python train.py --n_layer=8 --d_model=768 --n_head=18 --n_kv_head=9 --head_dim=64 --d_mlp=3072 --vocab_size=42945 --activation="squared_relu" --norm="rmsnorm" --norm_place="pre" --norm_eps=1e-05 --positions="rope" --rope_base=10000.0 --rope_fraction=1.0 --qk_norm=false --attn_scale=0.125 --bias="none" --tie_embeddings=false --parallel_block=false --init="uniform" --init_std_qkv=0.024 --init_std_o=0.0 --init_std_up=0.024 --init_std_down=0.0 --optimizer="muon_variant" --lr=0.000994 --lr_mult_o=4.0 --beta1=0.93 --lr_head=0.0059 --grad_clip=0.5 --warmup_steps=200 --schedule="wsd" --decay_fraction=0.911 --decay_shape="linear" --final_lr_fraction=0.0 --batch_tokens=131072 --seq_len=768 --doc_mask=true --train_tokens=1088000000 --steps=8301 --dataset="wikipedia_en"
Each number is 128 + 24 x the weight over its row's rms, rounded and kept within 0 to 255. Layers, rows and columns count from 0. Numbers have three digits each. The size before them is the row's rms in percent of the matrix's.

# up: layer 5 MLP up, 3072x768, rms 0.034, rows 1824-1855, columns 192-287
# down: layer 5 MLP down (transposed), 3072x768, rms 0.0329, rows 1824-1855, columns 192-287
up1824 102:122137134149181108105080126096147146123100149083133078141073110128113147122167137136111153105180093127159098133125131166128135149122114149126100118096106117175122124127112112121083179111100124086135146132122136128152161110122176141145110134149193164114154153137119174120115076129124088142
down1824 100:152138081118161130138167158140100146105113136108168142153101102126151124122130124108063140122141141103144149173123144103118122131150120071086158107107151128160099110149135136149114118133176153156150146145113164134133126122081117125126142153118154126148152128107118104110147150129138132157
up1825 107:138154116115135096139150126137133157128146145157122147130147111133162102115158122178146119104128123134141157099115138110137130123131110109146098189095130105170113093140106114130112148124107146158120153113163159160139138177108140119132181127142111129128111149129133137160123098085118100119
down1825 103:138140136178109159110139116096154098117130128137118102120161112095144086082162107147132108100135092105127109088147154115117152073145162152099152122167145113140120100141097155102127168152125083117108123123128139160127145116135128118163134120132097137147166156113088134116142139123112105094
up1826 089:085125138101138137147130154123169174144089154132139136176133123120129137093123129162120075175122127121115138131113156152109119120144154107125098136103108112110119111138123134113107126140136086167097163141087161138122116111166151095134112076146144108139118152099136139116130130094095097178
down1826 096:131114094117119108139128159134145115112103156136094159108147130173123136154155130114068088169126163069113087113133126144094153181128163153140115091151150139111106148118154131128117103126094112106116082119117121142165157120170106119159109135123141163131137138136096119148122181083099089138
up1827 112:077118116097118112127157094124164089114125104113107149161148174140145165130158120142134178138090132083163133150132174102100133128127105148145129125143132116092084107108170088115105158131106161109160103127127102136137086104191142194094090132138131083128102134137114123112121092132121155078
down1827 091:135142135136140122115151148105126144145112141135132079133130097146155161111128099171150102111112153143096178156137173140091155138152124107116108081152161142127127126133092112102065197120159122140143135123120138128122132118136109135101127117155143131126098119128156119154135150163174137143
up1828 102:142118106109128152160153127100186144139105093110159112127132102148104167075137132153149136092122102144112130142112140139134084097121120108100171128091127075113165097117110131113152157171137128122146141126129128114093099110127163177106118084134165122157096103148128126117152116157105099125
down1828 104:085129175131091159107133146138123127137134112130148111120123125115082129177146161119098118147131120128102099170133143113104142086096127137109127144149146165161102125133077094125158126093157162136141132130134139141164105142104170104155194171090128141128125110121108182129139142109111140089
up1829 095:154123161160116114149178223146149176150167104163151108138149102097129086139165106138144151139108127121135141086114169184155085090111136099138146111111173133133099128056134087159152108146151122094082102136173116128088151118115143134075121099117125127139144125124109130139106129118137172114
down1829 101:124157168108144088091145124145124117188099123135144108123134114105152122113063100159127093117105159137140140133122158119068115127114103150163105145170134125125160125153065119118138147143165164132131180093140133103118123164101138135128115170151096089137116115151169134157115164105156150095
up1830 103:126134098163141131146078114118134147082154114133142121102137128110146117132088167126117136155151082112122120087145116099124158172131137133142142136155122104143126147143101163082105119151082136106128120119121149130123140159139151141068092141147090148113147144106120101141131102150151165124
down1830 101:142139117142135149121129090132127147090132125123162132157131153169103154111125105149118111137090141096110122097128130161104170120129104151109165123145159087145097095122121154112101119145154130180150134199078178112075158111109074066111127101133107130127107130079119127155092119145130135121
up1831 095:156140141153164109169150138113143133114130127119148165106122183102110111131103139127154169078126125086139097091127165129100139117156120120147149171132157133170144071158067109119164116090128151152145144115122143127154085101112088130126105131132126125080149105180149137124157119125151164086
down1831 085:167127149129168127142115113153113109112152078131160132133130123111154162076120129150137127168110122085047130115155141124124142137158108102123128128153109132112068121167176131110145156108129127137113139115112129134116117162151158110136125149089123122134132112127122150136198125117119110085
up1832 113:123126120104127120143105131125097122137143158142167108131197128128152124076051107130128141132116074083139150114113107100133137135147115149159117103163118150107163144125173138146084139127140165102157172169105113116100107146159099103120104126108127122145095098147152140140140134152118071153
down1832 112:119143114113154121089135089178123110182104144145077168130113115145130106111118107149121104114145090150113098141175120088141157100089155152164115124158158154089118153152137138097114112126139122095120179109104175140119168143101165102119180158138139105116129103141151125097128130158076110119
up1833 114:134120118132143113109131116104171166121162138142096115153177172127137103151141136133102142150147146120096124135147144098119094148156181101118119121150115159110113115156184123129103099188155111136137094159132152074125190136107114132200134153136140138107152096107087093142134116158153112082
down1833 104:093100158138137120102111107114131166104117102122159154128151146129112093137110112123128161121140140111150092137113127113150112126165129139154101136120089149091127119109118140177141123171173121157119139156108122118143119108110122135135166142154152169087138063115098157129076160103165120120
up1834 097:137120136112121123145145118105159136136090137162108134097114126139156135179126124162127139150149131136083141084083114137070071129138126138137119070096101121126107145127120134143111108154144115173103137118128098134129134163124175142159127133133144092150127123137140087188098133161140128119
down1834 093:154152155114110171129129132128156181138092107146141109129141129137117137177130105129105140173130162122122153128124167137101064138152154152130136146124150151150145108084135101144159106122130163125128118132136151081120095127110098119137131145131158172130068115145141129147145101106077112127
up1835 095:087128139124123137135146134132109097097134135157098134154149108138084141122161163082095121148144143110122116112117167132117152125149137102105168159159130163107106137117113125103113115111111167119128133119103127128134138121130126150144141130147124166144130119127118094134133114165116142146
down1835 097:054121156123132127141118104150106165142149108145113125174125095133107118113174118116150132134118147156106140106153129082094177093109117121151119129151157167141162136128145102119153092148149138175121130098132125103123130155138137114087130124168160137108129117105124147139083132116120107122
up1836 103:111123090125140118103097111091114137140170180172110123096125084121092153135157124144090114155153157176118153160156114178169160118184108185131141169160102103120102170109175176087099109170119138096172091146103161129094162151175120126122163133107150139133149181089147156142130137109130098101
down1836 102:145148125134137155091153135121085142154133153129108104098120134125133099114135108139130102131134123105129171101135118117135121148143136088119116130120152118129133149125120111140129091133123121144144132144170165117141131167112183147110053083101129113122147122094115118106146124112179101120
up1837 096:114125115173101165116141107077128139074132190135124131119131126156113102154133153101154127125128146128090100132148142112157142134138112158153132147107134149142116153091125090099077095110134160137161143179114152116144123104086135127067104082123104106129103148129127126156122129125113154134
down1837 101:127106114143168117131125108123125159146109102111119100149131130132107134128182149159112123103132088152139135140130166117065137151150098126088128108136136097124114120110121151180143105123140162143083120149141154113163122132103103157097140109134158120140145111164110121170126133138107159106
up1838 102:127118097123113187133164152143125105092096164103104179118129125104145121143127161135147137144135087126095141097133125116164135153127161135145124098088124148104137160140142132120141157092135135070106168137171133153083091145131108125137164080112101095123129156123107121144153123098110127134
down1838 103:127145053116104128161174116149119090105088095132107115136140099137124101124139106154126144162147115101144134099158105158122121108156100153131089121155145170150112145140110094129153167092104099139123098157071111128122147111141092127164132097117133124125149144134123159151146149125118107119
up1839 093:145151120153141125101046142109128129099154114161121133112150062165105128106124127113136127154129128148125139148106077163124125132133138118140169104171139121105135108119150133164120112130102101095124136146131087100132155128114139123130086140153106158147114151166132128127106122133148111106
down1839 096:088168104154169135136096097142109127146090167119162115124142118078109131114150114083112131135125137110104142109129162115074109153140145150138103131107109113142124149139167131136154166114136107087151136150065105113103133116148104125094102131079147133123113093178095165112115100113180134134
up1840 099:079086118129137171121129155138115153101104103125138119111133104174180128098123128115138151108162146107126109131109130154137118131107096137137087107106104118115114138136152125106138130077103116099145093128134146158123120114131122093164068092121155147155081151097102136134107127124132124137
down1840 093:128180158110130145116145103112132090109142074127129127147131140121147151092130113161120171203166134164149108153162126108125113117124114109133120143143118148136088090152120131062106112123134168124140146100147106112108129118104083153129133135140151102125133114153102117191148120091170176135
up1841 108:105134122140105147104097139104102098115127166114165137117171157171099155157129111149066112124166106142143112153083145152118126146124144113147120109127118121135130133165119140097090119099107107098152087168102142153125100130116126091132118111141170121117148134104150144138118142117105106161
down1841 111:137133120145118140106115106138068131145171122158143127119131129168111153102126072166080115076145088092167096147141122140131154149100118136148167112149112111139149160096147112149143100071138164119109124191122135126175165116148137103096161139170134133142137103136134127168118109124159121148
up1842 111:114148136113108107117150118096151139132152107130146112108149089074146115184132116146108113103160119137097139118157174150133083126101096095158126147100149134135158090129117121123107133149120089135149148170105095117081145139137154112109117137139148144186092156161109115112135101130166163108
down1842 113:125142122121134105108158120113137146177120149184135108136128121121137125143139131111133099109108131152147137139154103113118115150144122104128178135084126113135167113115118123160081121093113139153128138110111150168144142119123118144109157113147144142143123146114118188118111138152148149122
up1843 099:140131137157135127129123151158136138164167130122145109104113139138129126122080134095147119109120091164120124175175098111120122102112133137111097117097131149117149151106132101091124156120155133156125120130140137116122131120175166125128101115143131164162164153154135151108106095163120104125
down1843 097:156107133120186100100153130123133111140117113129117129118161138111114119115120133115162162085128110105130092092136110141066150131086155102134151154131111137125083142124125095092140108098123167097139128126094099132095183133112130078153123137118159130129092163178122120143121161162135126132
up1844 108:113094109115141111142135168143122116111170120173162114114126113130103101154096138123140110173071095129105165112139099092167133148111115127107113139131121123106103135173137165140128161170140094132130132130155153123053132131122144137123136136110151135115158122136078124141156118094158092124
down1844 108:175131104157152191113100152124136121149107138113130118120177129160118135155106122083129168125124141147127145178144131154151099098141105167113092119118159132110118126153132138170157117122133124136129175144131114108094112141166089090119121144169120143114116102115105109114135146055159167122
up1845 097:113190126146150117094124157149130151122121139097127116082119125125152111092143134148108116132154138136103085117089093134146095108203147151102085149107111147083130133135173097149121123139150151135159161122142122111123106113099119121111137142129149137111114122163149143152142125136147158131
down1845 097:135119113139135166123106109141147127118101132143098118135159128136114127116148169112120149166126112123164147082102143127117115151130115130118131111124143140093146123166137105135106111081147157144118140150106151106142139097134127131139167104075117132163128086151143119091151138122113164169
up1846 097:104126141114102125140129133153154134095133090135056158112093123131101094130105124131126133100129141102175117133126127087179130131153131120180138116070106176126139113131117090115133132130151151101148137131100149173157122150088071138160086138118139166097096132129114121109095157133119170142
down1846 095:125142148107143140111136143128153131114137153112138096116118137126137149127157120133105136140097120092143129141086151131152101095094158145129146118170104133135128148125129065153122113174093137153147158154156144142111141139157115161106136109133113143126159145144121092129149126116107143097
up1847 096:149095128088129122183145173097125162144113118167176108128116099120145123083130116129117165122109146142148126126094153133112111134119136092113126110109129091118141154113109105143137134096137173120106079111113134121117178082110081139141113146136142085108134098130139098086119087135132173111
down1847 087:148096111156126117152111154114128087144115096151127128116143106153130157140122160118152108091106126130139129113119094131143112131150103124119095185156125162202152140157151172134105168106134123106139076089156088136124142128120119077165131108166122139121171113088090104106121140103190126139
up1848 093:134173158144120121116124100141143098108168135125120149086150115161126173102111091095095140073152169144079093112104142105161176126146122130120122132150155143132154131113129168111125180142155084147111098106106145100118156104113171114133127114146131130117138149134167120144101116148103162140
down1848 100:108123108114137091120125161129133145107105095158127115101088179119114121107195144094127144155127150122128122117166137141133114161161069155132168105127156088140132126076168158103110156123095147138163159083144175078145083135165133140168129096094123147138131158141133149127098112101095128121
up1849 101:137121122127135123170121179126107117105119128145154142101055130166103135141113126141105097130139120114123156114132109098140102095153097152089079142130180141137077142094149119130157135124146108180121170150102123135143098096127141126142194096139106145158128152117168123107174153151138109124
down1849 091:145162092114096096135153095149109158130121134102162106110132138137136111146161137134131134122105105116124125136108118158119117124107189137106114123120151066129141132150131168124091145123121116123173119055113110136112106139083182128142135115177133124116079151139129089108144120100110119141
up1850 098:161106104143131125123111107139123103088165127101095091121090186141162105151085145113090143105123126093132115173149138112128150098128120170141128118135114105133168132152185123094124126107142132161118109157098148114152112113091139114097104088120092110127104153137134134131143100108140133146
down1850 101:155078186122145122121107117093132148147129116173150095099164160124118132132135141108179155082094170110103115167157090125084090125138135100121112180113135116134133139111102159155141125127120143116164089136102141139098092119123126167120118114149138177160179127158161139117136107138165151143
up1851 103:077117116181132120105116111128134127125135102172128148140129101171131129114119130137125113143116142139106122108127155103064113129171149143145153103155127145144152147116144141145086139142110207146122055138140117159138111147114144114108136157157143156144152121120095121113129158125165113158
down1851 101:129141118145145123106131106133141136112144125141119142160208119165138138151144147143133143102155146140101138129122077080141130106140124110146133104125140152125117112164152156136077083121136113161149115120140168149130203118093155160115115114130147104141136085108154159153108117147156153104
up1852 106:107133122127129137101133120082144142115126134175133144151164157137096141164141105117123155111088153145126149108167090092150128085107115065128139102114133143149132109118137158180145150158149144141110139140126102122155085126082144164149111100168137109112148108107146133142173134090102166126
down1852 107:121139145102099106115139154149090116103123154131162128110164121182158128151151150137143148142143123135154096140140152159127153148125119129142176103117084141176108122113132091111100119109108133173106148146117162179115147115116182107134135098144130139139114136078144146147099109138155133170
up1853 115:124108135165112145091125164117127139156108110144162080132106139143128090151097105117127153141137091113108099111112090076103106119115116085095141134120177105113148148059105125140105135090093098138094135139128162129166113105130172137145127152126070130119157153103120127102112067127133126125
down1853 104:141142131140114105114143181160146139147095111154123148155132094175128142113131117169146158131147127138149146119110145132153093136105125110122099111142140116163115097140083143115137105109172129154139119118106127106154106101125172145092110133117137161122106155168113137181120105111094105103
up1854 099:148141105130118100152122177139179110129113146109134114137097114132128111097182122183168120130111134145177114118121117115133126130140163130113108095127101092115162142144106145104120137127101128122150106091122196133127142111150101138073133141139090119150133170120141137111091135143132140099
down1854 103:130091119130079114129111138125131125113092135111186108157090144103136131157099141109132128135102151106137133120117146154102152135113108138157129135148131155103138138139137124195121176140103149110102122066138142120149115121140130124118116141130148129125129098123108147158101109147112146115
up1855 108:126139097125148101127129111145084112152149161164156157171075119125109163095164130093145106167083152113131169080141131138092121149152129149134096150112121177094141100110141134069126135108136115138102103099069118099163093162120137149130117066113087091133123130133106106107119155131093102112
down1855 104:155118154156126125141085110128140145158181156111143111120113166125164109121160073154154153129135127112130115101095125124123123073090169110068152137104143101092087129148158125152140112166090135157115109107119105141129166117112146102133098152097134170183105148123072162156147132143149095127